Part of a small language model's weights: 6 heads of 96 (2 for keys and values), gated attention.
Each number is 128 + 24 x the weight over its row's rms, rounded and kept within 0 to 255. Layers, rows and columns count from 0. The size above them is the row's rms in percent of the matrix's.

# layer 4 MLP down, 576x2304, rms 0.0383, rows 195-258, columns 1872-1919
size [ 99  99  98 101  97  99 100  97  99 100  99  99 100  98  98 103 102  99 101 100  99 102  97 100 101 102 100 103 100  96 100  98  98 100 100  99 101 101 101  97 101  98 102 100 101  98  98  96  98  96  99  98 100 100  99  99 100 100  97 102  98 101 101  98]
[[121 146 105 128 136 110 140 105 167 151 159 110 119 104 190 114 106 157 156 114 130 161 131 139 144 116 100 118 179 182 155 112 153 159 155 143  99 125 173 165  90 120 146 102 177 102 138 134]
 [173 100 141 145 147 155 172 174 181 154 149 127 125 119 142 158 137 113 170 132 169 151 174 169 162 159 146 153 154 140 140 112 110 127  83 164  36 142 119 128 113  90 120 117 151 143 167 120]
 [104  91 115 131 142 114 128 147 111  99 174 116 122 102 159 147 135 156 103 127 111 121  78 113  72 114 113 140 143 119 128  90 158 147  98 134 113 113 115 182 182 121 126 113 150 128 155 164]
 [135 139 110 139  73 151 139 158 144  94 149 123 107 170 113 123 111 146 130 145 122 125 158 145 112 189 135 138 130 125 110 158 123 141 114 121 113 126 123 130 126 155 144 154 150 130 119 137]
 [101 121 157  97 145 118 138 143 121 118 149 149 167 144 101  86 113 130  66 167 156 118  84 116 135 112  96 150 151 133 134 153  85 153 100 108 146 129 131 134 129 134 124 126 168 116 137 141]
 [124 123 128 103 152  83 119 163 133 135 156 105 128 115 128 118 153 167 115 122 145 124 108 131 157  97  96  98 152 112 136  89 134 103  97  84  92 120 139 145 108 133 141 163 117 156  97 175]
 [144 133 140 144  77  88 151 127 177 135 189 125 145 160 127 120  85  99 156 151 143 146 155 133 129 134 163 130 134 101 101 134 142 138 121  86 103 128 103 154 113 109 110 115 117 122  94 168]
 [152 114 129 101 167 131 101 155  72 104 112 117 119 186 123 149 114 124 127 138 162 123 131 157 124 122  93 143 131 119 137 145 132 120 132 143 133 127 147 119  96 131 102 151 102 132 127 100]
 [130 139 109 154 147 145 135 108 146  87 176 139 101 115 117 112 130 132 112 105  93 137 114 102 138 111 121 147 131  98 148 151 129 152  92 114 110 139 131 135 121  91 105 123 159 136 154  97]
 [122 140  99 132 146 149 131 118 100 136  99 116  88 127 136 130 120 140 160 110 104 135 126 152  90 162 140 115 169 125 123 110 136 163 118 135 129 155 113 143 138 119 128  74 140 146 129 151]
 [134 143 150 137 111 123 128 174 106 182 120 115  94  94 130 148 124 121 149 116 145 106 137 133 126 123 120 130  83 167  97 125 140 120 160 105 112 103 125 129 150 122 107 109 160 141  94 193]
 [160  87 132 113 109 150 100 123 153 122 140 124 124 150  60 157 102 115 185 135 130 155 128 153 153 100 112  97 127 129 155 160 186 132 117 143 145 122 104  83 118 115 127 106 148 124  98 127]
 [142 103 111 136 126  99 127 131 122 131  97  97 134 119  86 133 168 151 152 124 108 125 160  94 114 124 153 160 123  92 127 183 112 114 147 172 140 140 117  72 131 171 166 118 140 137 110 135]
 [143 107 113 129 128 124 151 141 142 140 198 109  81 108 109 130 114 110 132 104 141 151 153 122 144 123 145 134  97 121 157 134 123 126 184 145 109 126  84 114  89 126 171 132  65 132 118 148]
 [139 125 158 119 161 126 128 135 103 131 106 179 145  90  99 114 102 119 150 154  87 148  97 128 129 144 145 149 130 128 122 124 124 128 126 149 147 124  74  94 114 151  99 151 134 118  93 123]
 [160 160 125 153 144 144 146 121 123 109 104 165 112 192 149 114 117 100 127 144 159 126 133 120 141 125 160 136  96  92 139 149 157 113  85 121 106 103 101 117 148 143 140 132 101 138 135 136]
 [105 117 143  67 113 125 110 125 138 149 165  96 104 125  72 125  80 153 162 150 145 137 144 127 122 154 117 132 136 153 138 148 102 139 108 115 181 180  88 120 129 149 118 155 109 120 125 134]
 [138 143 116 119 109 139 114 157 147 151  99 128 156 149 104 141 162 182 159 161 140  75 103 126  99  92 185 132 115 170 133 146 133 111 158 147 117 109 143 119 153 148 113 115 164 120 111 132]
 [138 135 128 109 153 156 131 130  87 148 134 113 129  92 150 116 176 148 140 108  69 114 112  95 115 118 170 169 153 122 163 114  88 111 108 155  98 131 155  93 147 137 151 114 136  76 139 138]
 [ 87 112 125 130 106 143 170 148 129 131 169 137 113 108 178 112 124 139 165 111 130 121 125  86  86 145 155 143 142 154 121 125 127 135 144 113 140 151 160 155 149 124 146 157 135 107 150 162]
 [ 95 136 138 129 112 117 154 162  78 128  98 137 102 134 170 139 108 124 101 114 132 136  99 136 127 142 144 103  85 175 138 118  98 153 118 115  61 116 154 143 180 178 155 151 122 130 144 188]
 [114  90 102 148 160 114 117 123  87 133 162 138 107 101  96  86 125  76  84 123 125  98 135 135 140 105 111 110 123 183 141 110 114 111 122 108 148 140 134 112 139 124  89 124 176 169 153 116]
 [158 131  94 148 146 104 122 159 105 122 107 124 127 145 117 117 132 185 107 162 114 115 117 111 108 104 153  84 128 117 133 148 143 142 113 127 111 165 124 109 173 146 151 121 146 139 121 140]
 [151 139 124 112  86 138 153  90 133 140 147  77 118 130 127 122 156 145 122 125 144 149 131  94 128 163 153 115 151 102 163  89 115 133 156 105 116 159 127 120 106 104 170 161 132 128 135 155]
 [123 116 110 156 127 145 119  99 137 131 110 127 151 164 136 105 131 148 138 147 122 128 147 143 104 121 126 125 123 130 138 163 159 118 141 155 132 133 181  94 129 115 128 144 129  89 100 116]
 [144 130 121 153 128 140 126 125 135 110 129 109 124 140 140  83 139 170  97 124 147  89  97 133 131 114 117 125 113 113 126  91 104 117 148 144 189 138  90 134 125 169 121  82 160 126 129 143]
 [146 155  53 182  93 170 123  88 133 166 120 105  97 119 163 141 140 114 163 150 147 120 150 165 104 138 132 104 130  57 109 126 142 160 151 127 155 139 154 111 127 147 138 127 123 120 126 142]
 [165 143 166 108 166 135 156 132 145 139  92 121 130 124  99 176 149 162 160 113 136  73 124 149 125  89 122 156  70 158 146 148 142 134 110 124 103  92 138  97 143 104 118 120  92 142 143 114]
 [136 157 127 167 139 173 100 133 109  96  88 120  84 109 151 129 142 156 130 183 152 127 122 131 138 116 123 119 152 169 150 137  96 131 141 120 155 134 129 153  81 141 119  90 137 140 144 122]
 [161 102 167 137 109  93 160 160 123  88  85 122  76 141 162 124 132 140 132 122 187 111 165 116 149 111 131 134 107 107 114  97 135 148 172 145 154 130 115 129 130 137 122 124 143 120 173  77]
 [147 113 146 129  91 138 121 115  86 126 116 165 109 137 114 147 117  94 167 133 132 115 152 129 159 145 114 139 141 115 116 132  94 143 108 142 110 143 202  91 131  97 127 139 158 135 142 141]
 [122 127 129 119 154 118  79 150 152  96 108 115 125 135 133 119 153 120 123 156 157 103 137  90 121  94 148 169 119 137 144 108 117 125 201 128 159 122 140 107 109 132 130  77 152 127 135 125]
 [148 106  81 145 144 149 111 120 120 130 163  95 137  51 144 169  98 153 113 111 163 139 134 156 103 107 130 111 146 138 112 122 143 125 146 131 132 128 111 138 118  87 135 124 116 113 129 127]
 [116 111 133 147 125 130 147 115 143 105 106 111  94 138 136 127 212 118 129 122 111 145 125 135 117 129  91 122  93 123  88 141 152 156 139 124 111 123 138 103 101  83 160 124 140 142 146 136]
 [109 131 125 139 138 137 117 108  95 131 138 121 148 116 138 156 120 112 110 127  86 119  65 178 124 155  77 137 140 108 134 154 135 143 107 134 126 125 123 132 105 145 140 120 122 128  90 136]
 [164 107 125 117 119  83 119 118 123 107 130 140 144 152 134 145  90 129  94 104 154 148 120 160 139 119 152 158 136 165 128 136 129 141  91 105 134 109 104 139 103 111 134 150 114 152  75 131]
 [110 119 137 138 115 124 163 126 155 136 153 127 103 144 153  87  98 148 118  73 117 160 124 139  83 110 110 110 145 126 152 146 111 113 121 110 146 119 104 135 160 154 128 107  87 138 105 129]
 [ 98 138 142  81 142 175 124 153  75 169 140  83 125 105 142  63 139 171 132 151 143 115 176 126 125 121  78 119 129  82 117 113 136 166 106 152  85 105 131 137 150 158 130 136 128 107 125 145]
 [106 108 109 118 161  86  66  87  99 131 136 131 112 117 116 114  95  97  94 128 129 134 204 174 120 140 138  94 114 134 109 170 170 111 128 141  96 167 103 130 154 138  88  92 145 131 134 163]
 [102  93 157 138  91 131 106 166 154 155 140 129 101 135 100 112 130 151 143 134 119 101 175 122 132 154  99 154 145  96 116  88  83 162 104 166 151 138 132 155 120  96 135 104 133 134 108 134]
 [104 112  80 125 123 162 115 187 140 121 138 103  92 114 116 129 126 141 133 134 110 126 124 132 100 119 142 156 148 127 153  70 127 126 127 140  88 146 128 107  91 165 156 118 138 118 171 122]
 [159 146 141 105 156 101 118 122 114 151 107 122 128 105 117 128 114 116 150 132 109 115 104 136 117 154 121 117 108  78 145 169 121 123 138 148 125 145 118 117 141 157 104 151 138 123  87 177]
 [137 150 125 132 107 171 103  86 104 133 137 165 118 171 159  88 115 105 118 115 126  93  81 105 160 116 100  94 124 163 108 110 148 185 131  98 147  99 167 151 152 137 132 156 122  87 168 146]
 [149  80 135 130 121 116 112 115 117 129 121 127 172 148 124 102 137 150 133 121  78 100 128 113  98 164 130 126 137  81 154 155 167 155 125 130 169 128 150 109 118 104 126 131 160 104 100 174]
 [114 123 145  98 121 109 127  93 163 114 119 139 143 109 126 138 131 150 142 148 168 117 116 146 129 150 100 143 113 128 133 130  89 133 107 124 118 119  96 147 150 103 118 135 116 106 126 141]
 [102 129  95 115 128 128  87  94 132  94  80 143 138 108 130 153 159 152 134  97 108 140 136 126 139 111 117 132  97  86 132  94  97 105 109 114 166  86  79 155 113 102 146 109 101 149 129 105]
 [160 130 127 138 145 122 169 165 112 149 130 162 148 144 110 139 132 123 106 157 149 111 141 113 133 134 139  91 139 170 146 105 161 126 147 132 153  74 127 147 107 115 138 135 128 154 107 148]
 [101 154 139 123 172 160 132 160 117 150 152 152 123 102 170 130 141  83 158 107 118 111 135 128 136 165 134 132 101 140 116 118 112 142 116 171 104 123 106 122  82 115 130 128 120  90 127 131]
 [153 160 120 103 141  98  97 212  94 114 108  57 101 132 107 135 158 124 111 114 124 129 125 186 110  95 110 125 126 164 172 151 157 140  97 121 159 131 110 139 106 183 171 121 135 101 142 121]
 [145 151 147 141 127 105 116 160  98 137 164  91 172 111 122 172 141 138 154 136 153 100 141 164 164 110 133 130 101 101 161 129 143 151  97 128 134 151  46 125 156 146 107 134 168 113 123 140]
 [163 121 109 131 138 106 134 103 126  92 173 144 135 146 128 163 137 131 131 120 101 128 167 137 112 153  87 147 142 106  87  87 114 133 111 134 126 124 105 108 138 153 160 111 157 121  92 122]
 [102 115 131 112 141 150 108 133 116 138 185 129 134 127 180 109 111 100 119 131 108 132 132 126 123 138 130  36 147 124 141 126 171 117 143 118 122 136 123  73  79 120 162 154 146 150 160 123]
 [107 105 139 112 120 112 118 149 121 140  91 105 147 110 150 196 150  77 113 140 121 128 111 162 125 157 139 164 155 120 109 121 112 123 205 124  99  97 105  76 125 113 183 137 135 120 158 106]
 [ 92 128 181 126 101 159 140 133 131 136 154 126 108 125 131 108 134 156  90  84 139 116 135 112 142 108 127 154 124 140 125 141 100 109 134  86 168  93 115  88 127  95 135 122 116 102 142 161]
 [123 104 121  92  90 102 125 138 122 155 172 183 137 125 109 120 140 100 113 156 114 119 133  96 109 123 143 121 129 131 119 120 115 145 119 155 152 153 135 121 144 127 118 139  99 103 151 178]
 [112 166 107 160 165 130  92 152 127  73 148 122 121 103 167 123 175 147 171  96 145 110 156 115 161 164 163 143 143 134 120 134  90  89 127 148 121 135 121 157 137 140  96 111 144 133 136 127]
 [142 107 114 113  97 156 131 118 155 129 172 114 142 134 106 113 140 117 102 125 103 171 161 118 103 114 162 174 174 136 121 132  97 116 133 145 100 213 147 134 136 127 145 157 160 128 137 141]
 [145 118 121  89  99 119  92 144 123 114 112 114 155 115 128 100 155 141  89 145 136 112 125 129  95  96 147 167 115  87  95 160  72 139 123  99 135  92 140 100 129 131 120 130 121 117 195 150]
 [134 126 162 115 112 157 115 124 142 166 132 124 117 136 113 125 131 157 160 138  38 162 139 169 117 141 145 155 133 123  96 134 109 106 129 127 129 120 157 195  82 113 106 149 131 106 115 117]
 [166 133 139 118 183 156 145 131 131 151 110 154  78  98 116 143 151 114 116 117  74 109  99 132  96 147 151 114 117 131 161  82  95 127 145 130 155 114 119 152  93  84 130 156 121  97 126 122]
 [101 162  92 118 149 153 128 154 103 140 120 122 115 115 108 154 150 113 165 124 110 110 160 170 137 126 146 111 133 127 143 132 151 146 143 109  98 119 124 131 151  87 129 137 142  94 162 128]
 [ 75  96 132 123 104 144 101  92  82 138 105 116 182 111 144 149 102 159 104 103 123 141 139 129 127 177 129  92  84 114 125 139 112 165 116 119 133 130 114 113 136 146 132 117 127 147 120 118]
 [ 86 115 166 119 139 151 125 129 113  99 142 143 125 107 135 106  95 160 149 114 124 104 129 159 156 140 155 123 143 119 143 128 138 100 148 109 151 118 114 112  93  83 108 136  84 101 123 131]
 [143 102 111 130 144 121 154 135 107 157 132 148 122 111 115 142 170 133  94 181  98 119 163 157 131 101 128 119 134 121 150 146 113 129 130  79 134 108 101 118 113  85 165 152 187 169 145 136]]